Each number is 500 + 25 x the weight over the matrix's rms, rounded and kept within 0 to 999. Layers, rows and columns count from 0. Numbers have three digits each.

# layer 7 attention output (transposed), 128x128, rms 0.21, rows 123-127, columns 0-127
515477477503509504475524499535492480524487516525459527479492466527541497487521516561473512519539454508466462513490518489497487460465483485494471511514505457484537516466500491485499510468518505537499505487496498518517498470489504504510518555486479537515502474449542527537558506489448479530533557500427517485453515496442481532480497548491486487501522517469537503502482506518568494462463
437514496517550479551459509514533537504468495499458519474485495532517483467535513502470490476462556460477481523506485489536498520519507457462540484518525506502501487506488473422473510530481515520500498491493559499530487471492508491559481473485501513524505482483483552502522449491444500476512534493542474483504512481536491532484547465464500484512531522500510522516478507509510498495506
504485476521551470501466519513515473493514452454499489542477520534528519498486479542554483489480481572507556454514469489476486498489460520487471480493479506521500491535530492474526492475497492473559469487474544520447463566539490563478469477496510514528503500479511451477451504546532504503504466506565535482511482462495513568519505476480461517479474508505518524538497493472507502509457
490506511521525510464497490483487499513493528529506503499511509466511535509502480535516530481495492493496543482472466511507538517548492505494513522514520456471476512500488507469520516503475531445538479483480502504463491487503499485487516520515558505512507462470520451530510467504511483485488516512403507508500522492530511499519484481552465509473509509503504506484454513512497519479480
490450507511527497525507502518526512501502505484476530491514512495509479519535469480500458476472490490499487495507458516480445552496479489506515538486487511509523483464517510527474479498489491503526518508482516482567490488506510518526529539503495508487473504479500484510502466431473489500518517504458496484472495518482496534496465535508518512491538520515488519512520520477497512496504
# layer 7 attention value, 128x128, rms 0.281, rows 124-127, columns 0-127
459468516547528447502514507493485452460536456485478499449509482522554529484519460455502428469523529489521473473467450505484492573538527404508522435488534577527491504544480506538492545491528541494514542523428466509446487472509491543464496529513475526503486535464503556528474497503553513494541455501517510532539451586551513518491509490476443524484488510538540498504449501477478460465577
482492540495539459475555538465452490460520441485498490540509466498498514481530495525559522511516483551533550466535476486530518466461391583482505534506461473442509502491504524482534498532455472512488477478500510504424490587512556546509503524560464479534513495465468452507401476518451548515477535487478521513533505456492541528537544461490494492532522454534499490530415447464543507500429
492555508488536494499478531523491497469490524512535475533479481508555554509505498500453490489547454509480519503492500491505473522533512521508533484541511471484483523493492506504532497442440491516518479490497494512441548520497486522514537503560481498486546517464535463492481505510491481477478519441473521490509478510516456470508529441507494482474442492452500561504472557459516540492483
558477508527507526495495487546493468492517468545471537478498482494472441508535477509481470472562512483487462534494488489512487525482530507476477551498536529513487524489488465466447488519477482510493530517482443455593530482470505499507481503426485496485480526474543507501514509478481500516522490504527516500489514514475481486451498531517526483476537522491525528484542489517515508515512
# layer 7 MLP up, 512x128, rms 0.234, rows 0-49, columns 0-127
493487514476557431474514500478495523519530468527505503544523516506503550494478506501510509475477529512533473502505470510480525473531535504537545511506563443445500485484483500536501478526506512572471493525529481516542497489568516490504463491505456470524507506491501491463499491508500501503448493496515510474510498484478459453509490472446510507509479474512506496487498483505525466503499
485490501524523501507490503495486516504512467510511521490531513496529520514480519513495526478492499502498515504495476475503498492485521488483499487533486500524505524489502509488499492490503511506503486489474506496505506492503529518513507480501482518505500498494515476505479497490498515478490498514493491482498460508501510504513488496495513492496498510498472493497485506511512471503515
502499528439511541504466516518527506419512505544496495492494485500552496537449508498532468460488536569421513494540516489482513459500459531504512523558552500493543514555469488488503485480452514497484490489517446521522551453472538489506485500492488449547471512503524465469532479460488505429485545523521525479497524509489466515514504442518485470495526530589489532477493496508520511500471
475490493513508490493490506491509499479475491494511501494496501488503488511498505521515483500497520478480481496494513492495480508501484494482492501507502507506507480483512508503496490491499492529503519512501500521489491502509507483516493497509511514512503509491486499511497527488503490496523508506477521505535509502506507518510486505527511484519484511483511505494496499483497483487512
485585459535484527511513505507479501531588503503500487475493534484494486470510537489488492529454494544477521480505503469474509460464455513484494517540539471554488459479536498474498546495497493487477494548501481486532476502528498524447480527471498498467530482512472529513511513509446516508497517474518506538460514537551528475440519503536472468516458480441436525506520496522413499497562
467486500572536489505500505513466503518480532480450520489532491471488475498532468498473531494513503550502518533491502490519517495531487456534516529528471501510484496511478519533517471478546447547464474443492521532521493520503513537452470478505477534461496508515500473494503530449501507502477540497475493479494469528478459441475502495568522467475506500549539530504480494520463522491500
482533491484487494506476498464512522475524510479491513506486531503480442500527506470526485445505522545532485458561514519494452504473516542500488477535480529522522472506469520477501520505533548449479552494506505441504508514511496469464526515515478496526464499537499494501479506518495482485461493492494518475518494500507564477503478502527439472489508504500527531519511505489517461511482
515506512505510549510527524488535505483500515507499526528523487490522500460530524468494477504464489524456511463479469529487488496481510521489480519524487520460486536503516549497490519479546481543430533482503501507490498439522491510500448495493551472548471512497527466529493451514524509503477507473494507474543469508494473504499473455523505487489566496511420539486500531498512505512481
490511522497524465485484517481456519499493464460507496485508465474494469508495522536537455494495534449526507507507483511460510515515509503527531538479524485523489567467499521497471488499476540501477428491517484548496488506525500513480460517496528483514481494527499561531516502524462471504504519469496508505471499440550486457459518540494511527490486482506494490484513502513538516537494
513500474474508470497510448516516582483477510538458543536507513494514454479528511517547511560460468505436491553529508536557560553514486491514452536483506492455451504481504523469429463500484458485448510443402462494473504504501539531539554519500501443554516496493470500480529498487539480488471482516503502525528501433494510472514520575549441513472458571466500528487527528527483497488495
556502464494553441485546488531503487475537502544466511490485525506510504468454561495489542488518484460508545444500494512468557510452523515485515514472424511449551489498515490511501532462487486490482554471488520477519500515465485519471536506454479507488481538483553451495538517540496516534482473474478511480510487476491521459517529533536474446497473483489528486422520505534485532526521
522463500524498476482506487521510496484474464463453515486469446493509524523482536478481504513524479481457493502542491521512501549555501497527500490500457528487496504441498501461499542467525510485474561524518446478520507462485507546530484490546512503485482483572495515492513498458490490474494504463487527507447509496531536486506488544497533510463511512496487508524509527506525557495470
487511508527505516506531515494495459473482499489522464535512469524498527500508505504489512476515518477493490484496471545487513486531486543514482469495500517479477507480526484501466471485519498492493497490494485499490519497527478518445481444518472491456518527538497490474520464496522524537532470508489542497493477505454465519565500502507436514490508481548549488557495550480540523486515
529464494527527532521511525528549500475494463519499512478519471466490502522513474522469457509530465529496518472477509476465538543512501490504452526525460480453503491506461526463501536468526488529529507549488481523510496497513475508454504514540488476516519502464461505491500528533493517502490479553490526502502528523477540492502478444516446453486526485517512480522485533495492511447537
517467493550513526476499499489468484475488518495474499476503485513487432466501513478514500499470504529523536523457469470496511521462463530516539545482481488498514512530485497476549525464509490472512517462569523525524521507533534502522504478513455475524499464520528477470524506515500461522558506486490520500435451476526521482457532530542552541513471487450512519470483495473451470536534
520508526531486459498494452465467541471501499521512431509526483503495547481498533445507509522516503514463490476448529510477463528502489540483484477452499466480492452501489488536488542486512470551499535505513495481466476479541481516524494500482476501499531519575585489443518471506477540501506528561527489513485510527480507483510513481516499493520503459519513521491476506528523514485486
530503495512498516505497517470492481483546519512538507511512518499530551478499500518501508506518468489490466518483504477535478482500480497490507485480468513495499523507507507498478477497504491529521511501500491475513473493499494514501498472509468517521490472530494499482479499553507532504492536488477502510499526510534490496517500472495494482484489500475489500504506484496476506506522
486509508527489500488499528510494505505500478504525469438518517497491560501467505490512497469471505495536462478471490488529497528506498477509448508538539532472486540469471444475495500488478530467481494507475540502441483511511544536501466502491496488507501555463551523486500529489487499478496523480507486525556530448524531465489524487533509479481510490479491529502483532503512522529510
488496512472493496493526475484529519538465482481500521506489496515514491510496538516498531489468487504494485503487508515501483490517479498490505497482507480497528506479495506499476482488507499478487517513508499502493553492490481517528499480469509486488491506510504493471520511504524490492515490488506508473518482504498489508493515472515482508515502498512530505507473526507521557526489
462499478480531465538518503493504472509481493488484528471471490479489519487462470492492494516492566506495584487498471484504522530522494535509504521570466521511535472517504515510514496485494558476451522506520434487476473518472502513472501483508472462488503490511533509507451513468495540519465521515512487453488511528538529478506470498529480490521528508509507485509498458510521475453536
465472452501516477535462501487497497518475523516495501509494487495504492513506554470527511516478475535460497451548532523536485495487498498474503500496529498467463491529488494506474516513559534515519453536486503490512557459450471528527492484500481493501492452485526463511557509482551500501511523494509538575498478508449547486517516438515480493472464496471537519552506494482479494482505
510510508526502486538495519474485490509416502484535503485531518503507485487475527508507497490489486483488467506519489498526497486513530524539478497494514523486495465476484493530506453506473490527488531551502495485509514509490470514513469445527483476495506500493489497514489517550491512479477533478507509494488525531444472484484507469506510485520538539509539510534474515469523508488518
480489527469498471514430506544532444496481445506500516496526448501530498471484471508499509508514510503492486487461518506465502527530548519486479502553507556517493478456531509477520483467508536541494527476539500506468461480530483504482537495493454490543514437567505477486474533467528471514486516523521472453527537557525505528508551474461466508451486448481594530500490502483532506501544
481500538530504496488551526520440504472496534482485518495527517486474515514465522516534490479463518514546500542451507489500537499497525458464492483481477461471527520502501558508495507511482550548484509478513445511516500459490504493502538486490461448444481429499547537483495512499495518522501545532546519511455530534518477512520513489534509490498476450480501483476495518479480460475516
482527463544534507456496549461462532491530492522514509515523515448496461483468498553490519515506458517508478545499500479493527493469519460479456512483534464521504486513523477508537506452492543505486515505463497487533477546503484531496468526498484460519467501539525511502491519476527547511467542490531452516486518493519513482506458510492459555499484520474478465494470506511514477471524
504509479454512502538536513507465489483520467506516475475512549488542499515516546465464497476468545521477494508500493481490488485490514523501523457477519498484491518487470518502547482472525508514528487521507511555503490476517494529496518487503491507515475531539461476537503533499491512534502530490515507465479492498441488503535489477479483502508496487491451488516500471449510499503520
523519510500503509515504507471525503518486529493509513513504466539514495495475512529500490526495495493518510504486484498490492518522504468467474533506482477443508542482521458524507498508506509498481514485497493490498470494496492550498485533499478491493503513499486493439559524513471495512462500502504502477488501460453515473472531511491483521488516498477503506525491500525551505513479
538511438516546482500496484477484498537498521477492465493478528508490514476515522526502503496493579475449513493505490529528519506512496540513510477488497480496498484495464531474508506516514547503497520493514494474509497470504516476467441501522471503492514498491503471503503506504514495485554506502475459485503512479529515460519508509504491464522539516503508504524467459475467479484556
450494521443481509501467489513512514529498539497480527461478483487507477492563476479538534536539500520458474544520499471537523481484476490486450487512551514477470496512506464494494488478492488517482533540497517497528496524491489462508551497486445532505515481497479478489506522459507549516515526478497492480550504513454474498480530529474510475504502562496493496497472486502481528526496
486468487503488500483518481529475520513447526515503520441480457505512515486505494508458535517473506502475538481517474533545485464504509516493527526503473481505443505505517504507484500531534496469476499497509478536492519525507556539457491477465494499483522512506493496526502515502524476497507499505500533471508492515486486459497513505499544470528530523474508522447479535480434526484530
517517489514494490497500482466527482505514502515488444512555495500506519471526499511505464451513520516470514498491484512484529512515507507519528471471506479465509490485467477496504534483488505480465477502494477507431516494481509518500515530482435481452537515500464449541501526472528488522500490525473509529512461482539495486490540495509521542502514525513541523510505495473463517541526
480520504538502601538495494502492463470468508460518447501469478473519570491495501518492573450482492514496502472548462508460510524472456537501484500499495504471456479458524471469495493477518498501441523529456516545494525526456504537499491486472554520536461579506492524491449483489561534506524535464463534492508503466504499492468448478514564497471542541557445542563474559485489534459464
464515488479469477518432489524439492478467513547511483484521439520521499516518526488514485513516549516462488515531499491535559547492504512488506478472454529525515502446451556545504511491500586476500529513536492514553509477505479489499486498512512521508489506519467535486467506513496525459512512434528492501506510521471540501500525468489493492487480506503510470491476496420510505501508
533508452460521505489530549473499501483503511496493518493463450461514476452539535461536476513492491529514508464488508454534508536498509499537558456510519533456505491489468496500507516452454474460471542517504486491483480479545477461493471458534528502522477499489482535509494470509473475496486531548452494510497497502513541482518545556462483516529472504508544486534486500484538527540525
478528490521509503520509568502495487538489530500508468522517528536540497491493509521510511502490482471527464478456490502501496528472498438465457519486527502493492541472550489470548459525527503520476505436494518474523453496506472488500497483459485519519489513479548495475510542499503501451470534521490473503494496482486545459487504501527527504508464505515492530488531502492538472535539
506531517533514545513495503483474489473502506511494505500523523500486481467452483509564516497483575502506514488490483451463503467485507517484497503535517525541464480516473492495499509504500531483509519487537512477500507506511508484455449500526460510458468472494502552526494508500535477529501510522494484497482530514481495513522471502490476514509473474493536518495451477527513502527463
516513472480528490491524489501544529524482480521519486480511530481488496488471545477516525506517526478506506519514539531482495503515525527546522517492479517507479509437479532488467488506484519494494467492490507483475461519524467483480501517506496488484491530496508510518504493511486482503465538497496470480505516509502499445494496500503516528484505459488512476503462548466485498499525
532520511539507501498484540503505496477440500504492510527540491514530459532509495485506451526501505490469514511529472493527502480512514495510490480486488458501510494469517514482472525483539482490520471520495497479507504442486479521523530511520508528496505481508488502466513502523504497503504479503460520452446545523462507500478491483509494490520495509490549513547491515452520500486501
517513493513499545510493493525449512529490530500493466503560455501547467500479546505529533499453530508456469530505501479489541534538501498501481479544458500481491515488523544503503448489523477512498498489521514488526502540498482508499499461490449484501506534522517469521489453517482452494456507533494540530542514533466467513516515464490449440492499528534474542476486488513489518507484
485433487485505505534499481514541525507504471537507503472564428459553545515493500485487500445460509481457478484546511485565544515495462535517475600530497537504495445526511488468511467504496491524527497542508510512524443474502508503500457531514518485551503480428525514494465480575532521539485480471522531555485446517469463457546537494525491502533500412516477526486507487474453477469486
481547470468494534460478439471499502469503517465500502490479488534471526488492491480550495456498504483475587523496541522530512522513495476465468497496495564480521495482483509448526541508542472476487467501530476468504543525500492557501551497525510470533474518524507477527516471459469511504467520505521483503436508510484538455518478498515515498452522498520497505530521520494505501503502
492517545486495450523513471510505516513512557494470510489515497472502503483493513492570550463493521512490519522494492558480497451509482517505473511510470511521509491479464517466559529500499522487492481497503484475500498496500534500533514500511502486465478491499540501538495483523487490424528516477492499493521511488525492505476512502525512488528458488483510519444521464441523511517489
481443482484474491491512482539482517505528533519489564487470525511506512535473498463466523437527479494508504528506505499496500529488514539512458495517518496452501431544495476474501519525504473493492550486492493511511476490485491434513540496471520543481456543509550475474460476463509491494517520535505492545477503537492471489480513502500513485561477523545456503472506468478526546506488
477478505492528505511512475499513553452503493525463501501458505480514490544520515479518518514471495513449537487515489465509513519488508466544489551488488481516470519526508521497578497443528495511490443515483476521479513525512489500494523488559511519490472473517513527499515463562484502537482505491481500497488482515490486466481492496519493517475509502488495465514495484494510480506493
523550499541514528452533478525478505465500541501507538468521508548493477504514412504529497464540522478505515486478476483483524577485492529522513499520501412531473523492503469491493514469537509508480489513500462530468483519519530497523515515505485488465462512501448497513479516505522539491494515487557476486514520519513524509473468507530474475507444478537492514461482515477439462487500
488485515481539532521477476512517485511516520530489480469480524474528541525499553491483499502514463475481580530518505508502474480462468489514469484464489488456538470495477526471475520525513467553476498501510472445502467481502497445477511488531482459509440478508512470463494479532521491565503502495482486504580544514502508457489500466485521510556561537453466467498501580550550506522469
507475461502481504552479486547487552476522499493533535442528522475516496518505534504529505456502488489476464498496505494505528491489468516508492497464529467542507549497513491457514513535462506521529494490476543526469475528474493497503555455516476496447468496498519527470500487517476505497507538506502514500503533515500482460506517473515484486501476480476518538505481488479520490526500
486521528508499474519523500499508486531522552503533509515511515447520487505535506546496466470498508500486517453506506502544502510521502498470494509539476499518505495471504507444523496492502516494524472458550504472501478472535485479515561510491478461490477495496524446493463476523535446479491511495485486495528479456475506471530505547482512517510509490510489510476501484495515515503494
510485475514527477468537555481487504542477546532504577514497478472530507508517511494488491504523491557508479504509487497514518530449443490533454499542557478515530482510539490462455498494520435480478456478482487495492510474478493508512482535511543486478477499511499475519481463496500471491536512527481503459468503511476499507503512483566544545460512500505506475528476454508491511508549
521468525507524515511522495473533473479504516526503517518467500517502491479495492458506517525497514517487477502499521507508485534558468487515523475534484470509529485478487469501478521491542517480486499512473485534508503513502513517495497468444482479468508495513483481485497550488503505473502502514523479500477480538469507527483528510490499505483454506530464529518487529500482503491516
# layer 7 MLP down (transposed), 512x128, rms 0.118, rows 0-49, columns 0-127
521501507473513536498449520491494520503501539509455513508529494520522472501488496468477524505513515516533489488493509483466518461517474522477542466497517435512532472485489510519473511475552488482488499471483468561469491489492470505456536513504500444466505501478488513528512547451510547502516505521557527446498491503501519483505515522484526496527479495514497525503517489524493490465504
518496506493527495492489510526481493483521489486508517506525479523518498513511507510486519477478516504491469481513487501504505514524513501491507525510512495504524480498509521500499497500493512498492498489500488513489497481502507505509486509463475493518482515508494489495503496501488506516523491492522522493507497504521514486507500468491497488495478479496503506487483489517485478487511
506511536500446558527436527549508530454532536502499496517489479489507517520466549505468456463535507525489491511558492510535532528494507486480524509522489490510498465505457493519510512524465510466531480492435492481486538484474535497480513487468487444532544450506473477457517463496496457458508498533455475494527490470511470503540513483514552503483543490566490531432535508538489479524477
495484497512502512494500510482504500499504485511501483501486519496495515466514499466502500527489495492508517476511506493488519498504521492490512513503516501498531533516488495475496490501488536516483481496493509489521510501499504514498508508499488511494478516512487511520495487493510506488516519489449495496504516516496501516497520485482481511521482495525482505502481480502494488497497
505537522483489562520551521534458484517463536505483491556441522530493509518557490504485498520510548513497526579545515505512468550497517538493444478451545513539455493474517493492481472485508505451518506498521487510534412487551477533521561459509516506466517521455470519520470487515472459468473513465537514522483493489492505485459447477499492470500503523460448481487472494479463520518508
511505498528497469527462446497537493530513504437429550494498483495508474501518453485461503487533462517529488514476513492491524520529475477502540492511465443483508500513528469485505479525498500486468494545471514502518522543497573523510500477507528484507499464517520477525553450464505489505495519483492486494502518498526518483489511499529512489504512498498533472511498484548512497498473
478519489494486524534502469476537495503480468514480511514471514517461537502511474510492500464474490488536493459499487515525498496517481505517492496495474468522545538469498527492464502524486517521487523452505523506495496477502504494496462452493483481513520476492513491513499497530523545497520453512485497515512495533488500449513500497519473541489530544499463524519492531463533530473544
538504507472522549476493481452498525523516522495512483516516545528503505480527501512518506488519522513477486450537518489492492476495465494484494530500502526485509497519488485536509507497492496459495481501522539477486486465484480461531507501512507487558454491480473451506518532478506530528504550482533509493498482519551469539466459508461473462486499465520493514480510519520482470510480
468509477523500467521550490517482504524498502512538474513525504450506500488468462535540515489513488497527490483475414531519497489497521523500552532477512490510500517483471478474496500525493470545439499504471541537472443518510502525496498506520479510540539486519479544486531502491483455510507509484445480502473517491476494502494502539476518553492495509497493524537518466491434508527495
493488476470512480490530481511551521485480513496457519491480485483503477494474512490527485587497468478512483523488514513491496503534529501499550499491512517470487529507478494487451522501520497476492502490500471492502492560490496466524519465479522534502530474494483479495535491520509524504492477514530495500500495436524531466507498517547469505476472499496501517518505525494522491489507
502502494474508475534470515557505493513508482484504520470509509486468516502496561498495499504489467484496518495492526491491564519485476494524535488489485512472510492505491465516467510465510494528477538459493507509484511547458519516520453528488518485494518478545500488476549473506536467494477489472485464509500532491522516506525530506507463502482465446540492544444480514522516503513481
517487485539494524508490459529480511498514420464486556505487461521523475522511531501510508490504493498458480517507466464514505460550478505551512469488477509473501506508519539493499451501499505523491523493487450529495526486509497532531494531515515498492497517505521538479496472492450517507498482488462466484438552466539503528531516504506535460475500497498499480497515513501523513508462
485493550544474522465476490517453501522500475488508499544488532492533446494507446507540529540497542535519495487520471490494485477500452499524521478508498528521525515499489513489487513507506533459525503505505528494423510500482515507489526476486516482481508481509473490506484461493514496510435441497387514523500535484499503464523543506518506508493513510516500471490517485546498529509508
535452501509521502436515478544516528533497495497510470514523533494471466499477467520498496536556515488497502497460510466497501535469483558526488520497475479521532534501537500489498478490502482509510466501503492505518485459530519484473476496481502480537477508484484495454520529507472555548484478509462523485463511487522520507457521446520492522493498501523488458483525481512545515479494
488479464530488531505496495531500500510493499490500496502487449532471474460453525483529386453541499552546529511495524546503506475493492505509456523473480492497511522489446521506557490481440536527467482502462520500494522507497481525501500530504501457517520483527467537497575458525457549515491529495475520480543491498525566487494497512486500508426558515471511509513521520454523427501485
487516478511546515463494460510501495476511478523470490467442516438472527485467474497457509505519503465524485555510509526496484513545507537486542488477498452485466502548522469561471499432495529516508543460468554493504503454502492492509506499502527483479510500477509506467490532488519541482498487468506441550547517545437487532512554510497511488536516502482510538480547468521495450545517
495500526502519496485497520503526514505495515493491499499508498512504506501526460536500526465492490516495482535491539483514474509454484507521501513486490489479450504484513475520457477505512491499471490525517519469509506476511498487485524505508512504501490486510532488496520487513498487505517504485477484528513466493485500525553524525513489504509520488492485494429498532506520484464512
441458532526489504458502531527465526491535474481486452523490522477508574510538528522477541501507478498474505463496494507529465477487504511468481548524522531500509507485501450513457492516506519466514491543466466523480467503468558494486495480496477496467518487513488508498472482473516495491483510480540451494521508519477530499541531508511516507555510484470512512493512522513521524476486
524491518498500484488532486497520501515508489505527525524509488496515526480514502510514539503488506509507458498489462493473491499482500500503483461463481484478528505514464486495493475492531509493486499515485501506503533529466483499516505485485491505471498508492500494529527484524498500490511498494514483479508533521513496485499498513537512488513492508478514511489482500502503490490511
493514528466498487523499496519521500557431493512488497536508496483505531467496495526517509473474562482485477517502481517493493528447498511496495493470479499504555445513525496508514509497475527535494519521476459491497482557465484513499509501545504493491497507457448494501491518480459494498488554490497512488523551489490547509506488455481480523521473508504531481546507462524505483500513
496523455497504478529472510486472538482473473449559518549515555502481454483440511493488493459471501470500472499534504518521473461464463469505474482495524515453453562507498524480515525464509496465458510515501564503511553475508506490559479500512511496516532520491457542529508465534542514465500490486451456489502513489512511509574494532507530482501488477501531505536573510508474498472529
505493505512484523474512520487506514526513497495495497512493523505491505495532534500514505478490515466501474506479490515501521544501498538468411472498522505460499463428475507532482524508526476482530488556525478493487489528494522518489458552490504490524532490497493490517457517518530462519523499525491493455484479512488474531463558505523491526519490487519496499465486472520455491503515
521531490480542493520442473488503470499545509462465517531526457454497509546486514471524494509510526481495481497488497536511486522509528467521435491536488536546480452463502501477500537498517529500545449523574491461444482510494483476464461468512463511493526454454475485503467501486479480519497491502523548491550544483486499532503504507462474496518490483478533497515569484549526513519529
461454522549501511499515487511475553469507552486519472495488504509510497458522460486482544469495530461547483495484508448450498440517523525458526491452508501508559474468530489482518507539464486534543503523510518493530509489497509507420515517496517486436495469517513494499487516524512508511473498489490501506491501488522487553491507501493536477540471530505531536503511508433487498531491
481501492506467571527507495501530512499505483476464485514525556480492521497521459489478491476468505508458545514521517462491512502460525528510516480527512496537532533479549453495506467502474497497499482503461500479500508556520543452527500517536511507578476538486506496491494474469454530512499455461502439496507525519492495507469470499541475536489480506487487510465473519515505503506497
532484479480520492507493508472483496486565491514523496483497515478541500537516505465507485486505535502495503514478494498493481494471491521454557515515483498474467497511475511569503499508504494519513498517540465515473530504470466520441503487490514507485507522527466501515505490507519485548485501521482548492424509491484483500486491469490493494520500507465491511493520505536499493496499
530489494533482501512508491489483480480474529529544494478532445509505531501502495514452474497531520487501486493494499490481494497490498487544496463502501524540517541528477487487489516475528496490516508516526511462499469540464496431475500490509503490494496528527498459505481503483468513519502503504521520488474482517484544492510464512521507496481463497489521514505486510488509539505540
494517452464508516488493496490539501523509514479535508511510479499500551519483478482486506511446475493470512525520505528471482501520491496463498486533549473467456515482479521453516513500517503500502539506492499509511510506477524480500471515490501466462516497444489496557500484518465489505456496519470518527513506520539488500512496510499518493531501467539534547511481492519511485467522
493515484491470471510490495521546480491516553494448488470496483572538515515519478489505523484467491516507482499480495520493515523492538503520500494553525573502495515503493419492466504547478472485499507518502495502477466541494530521468482515473471460507487486478486478567528469450477512521543498511454475521512522523504472483519534516492507559516485501484488492476437514507465496494517
500455488496459475540544518521460507546499502486531499473495502524511489532461503529445522490518544488510522446499514515487447504504509493510517522506512491524494492519488503522508536538506474506513513500515477479515492519492517497451486484464519500509514493540494535522481471519516462486493492526471493511553508482478472513443551466487498537514528488466472453495478488537491492473506
498488537509503499530491472510518472498443501507494494458503532543525472518504518464480512488473514496502519458538444498523470474490437469514476512498520482521495508460503506485578523487493520479518469493526547529521446469493507472523519489529485518472490497525448520467479504468503510498520541548524510479511494484501486489500501515514448490496458519548533535526523498508512498499542
467518501556508553544515491497490531512551478464496471504480519462461483485467434497494530545510459473512496518478505494491510442532492489492474506471487508495529508506476476515535539485462512508547499514495524487520503511490520518516501474528485477518482528515467531487548474564500514496497482472489499530487467485509482521491442490479486477540545512562496473482500491536506531457478
510502520524502490508477532507532501493457492522474508502520531490516471515485485511468461492545555510506515485522435454529543503500491513487465457503451524497502461518485463494498498539490525447573482502522495546488520519513518497494502530513509538533509513500489476515543517516439497524522488492494478499477497500448544471480449492445468478502505503561474547479519502462543482467494
507475503520530490469508504491488476490455513522479490452539472491542527481502500502507563500467504536519516505503576520510489503487499479512494518457467533505462513521484500497542499461423511429530496493499454433517470492518480504510502447488542534513513493457504461523455485511493478483474530492598474507446502528533550510541515493498511463501471514532522504531503513521465512470523
490476512499527492504529509496460499528537485551502470492437489528497498438471510493529527547504516474493520564500529499503526525464516543511464512535467431476525510560503544496512482515489495475524491509479484511490478484530499458541478507460524514474483499513524483480483480471492469496519483440492502504517515458523550478516500478450490573500510495468485503515514518498489524495497
465522520467473492467522483485470506486542536492527525521481459496468481512498588494554488517479510493526530483509501506510490464497524513485464512478479453508465497515477474468544502469520536539499510471504491524436502504443496516510522513518509487503497477489550493504493492524510519542517463544409485485515509544483486493522509447511515492535519529486511489515504497460536519488509
540518500486497499480528481523486496470528520491530521525475499479505493547472496553496476498535480505491532505493488511496494503470524510514482522537460475483523474484507531500511514530496451472489475514496519501525477512462479509487502468523491440489515487512505496483484464482531515493509478527485482538512504488477496456489507526508509518545492540479537562538463498475515449473503
515462527481492519485540487537487512497494518552515461498552519495516469460542511520512493497463485518475534546543495472490544454476488522484491509499505505555499457463460459509477461483503489490480502486525474527493447491512519493536496512483517508456503492472484507506483487512467520507491520471495520516509498557495479511514476537541479500484502514501487511539487481522492507513490
499497475513492480458480469545496505491463512553493504516491482506469519457490538469508519535504535521440508525474540464485493526491536511482526515481470483500529558493550528480475443519535463470489456522505525489506528522501473482510483496511559512489528473514476514461499514508523493475495503482491495538472479493515489505481482534516469477481508529478473480481534510522488512522482
551455477497504512504546523529543479524495480507493497504502508476489534499485530482484505532444484509488469482539548496546505515544519523530508574504503491521493489505475505494484503514453517493501487528521506523509463487497494479503511545450505497530533481484464510474442465468518539508455477436444530487506499503500463484500514475526479488522531450490463473541536513492478460480528
492555493518509542469504477497475472466495539548497525494515482517502511516501483447511532449543495480536522528516473500482503499552466476508460517477484495465515495443506492484495525463523501492503514511550476528516485492546549486477536461464539498522498474485522514488508496464474505529524495493559470527484481550494482475488498475517505447479494473516495496492521509521526499496469
467500534492530489481488533478478496538538468536514473543501524483474524477501468498484481508447472528463487509494511478474499513510528504508503498459479481494521520531510505495530548524509469502541452501504507519497545505495494444536564499507483464515512516506553470519507475467510492450485485503518490488522551467515549483507504475466458524509505480505465477464499510488488512515542
517506486507492498490481490496488518530505516522514533520447471544465548541511493469470464493541445527497513516537479469484484502548485500488487482517537502486505458524477493510517503488498523475466495467523462505492503507467493495519454534476518514445458491488523490505524512501565552534497500508475495486489486518526521473461487520508520493489520509543476519474515453482487556508500
487490517540484494549520494478512485456480464526455481480466494510503474564497503501491490518495489558466503513475531480476458492511532485490541509494465507526490492520515513496531543503505504480493474520515525475441495481546494498491505472513461539504475520495465479500497455518506475507527471519514500542498506487498513502527512450498466483509490519512484478536547507496540523497530
501507506502488448528486475518513473485479520515504489500491503542500482485464489495498523489527492473509478484485479546490508511490471511506508471493506494547513549522513487492475504501457517501493513535499481452496477478516528520490473527532502514494546524500460530500488422506504554467517562467580505510490497533490523513503495484491509467443457427502537518505518502507496502522472
490549528526540469480494488509475502514517525514495526483489542495557530498528522531504508509466504491523530555448506462516440467447470485497474492489505517464519488493503476499489490534486471551462510516483470488512481499505510498525523469464537445509435516432515462454501470554473495542548499497495488539540555537511523503488471479468509487521511529494433496499526514489523483474517
505484517494500535501489494534492506482483501533528535492556516509481484492513510488507490483490511513480471531491487501504482534484488491554450490529541493546487443487525508499538511497492488490473535502516542539492467503448496511494531487510521518471479497507529523477498516528493516498516517462520514534513490492456476495453486479509454507486466480504498524520498484498497480469489
499525526497531496524501475521516474520561526489554531531525500497459521528481470530488481522527498514511508501482474468515472459534448449471489435573471520481526569444476488466523434497495505506522502487486489431505524538481532492490491499526496511494527516507505467473501506522495555514513493513382495535523513452481474493513507529488506498476525495502498475496478503490511517495470
507528515529488468564490508488515530517521470512447489480477508525501482491502500507477486533495469562524475499480532513511516504495524496525455504501533496525503502491523508523504461462510500405462478513485572506496501510470526546487520515533512459513470430513520505462502477492516437463503479527449443518470486545492502506537529471475487509457518459525485502520546505555458509535495
496510508530528475492509519485509487487493508500489492507491488519527506521519492503540469489510512517484473495528534502500501527490481472502484491485489511505500445519503522524474490504544496487482539511494501490449543494485524530495524528468530482468536510508499464482506502489503495484510507518485475522447521516530514473498503502505493500494487490517474515516463483491518453502489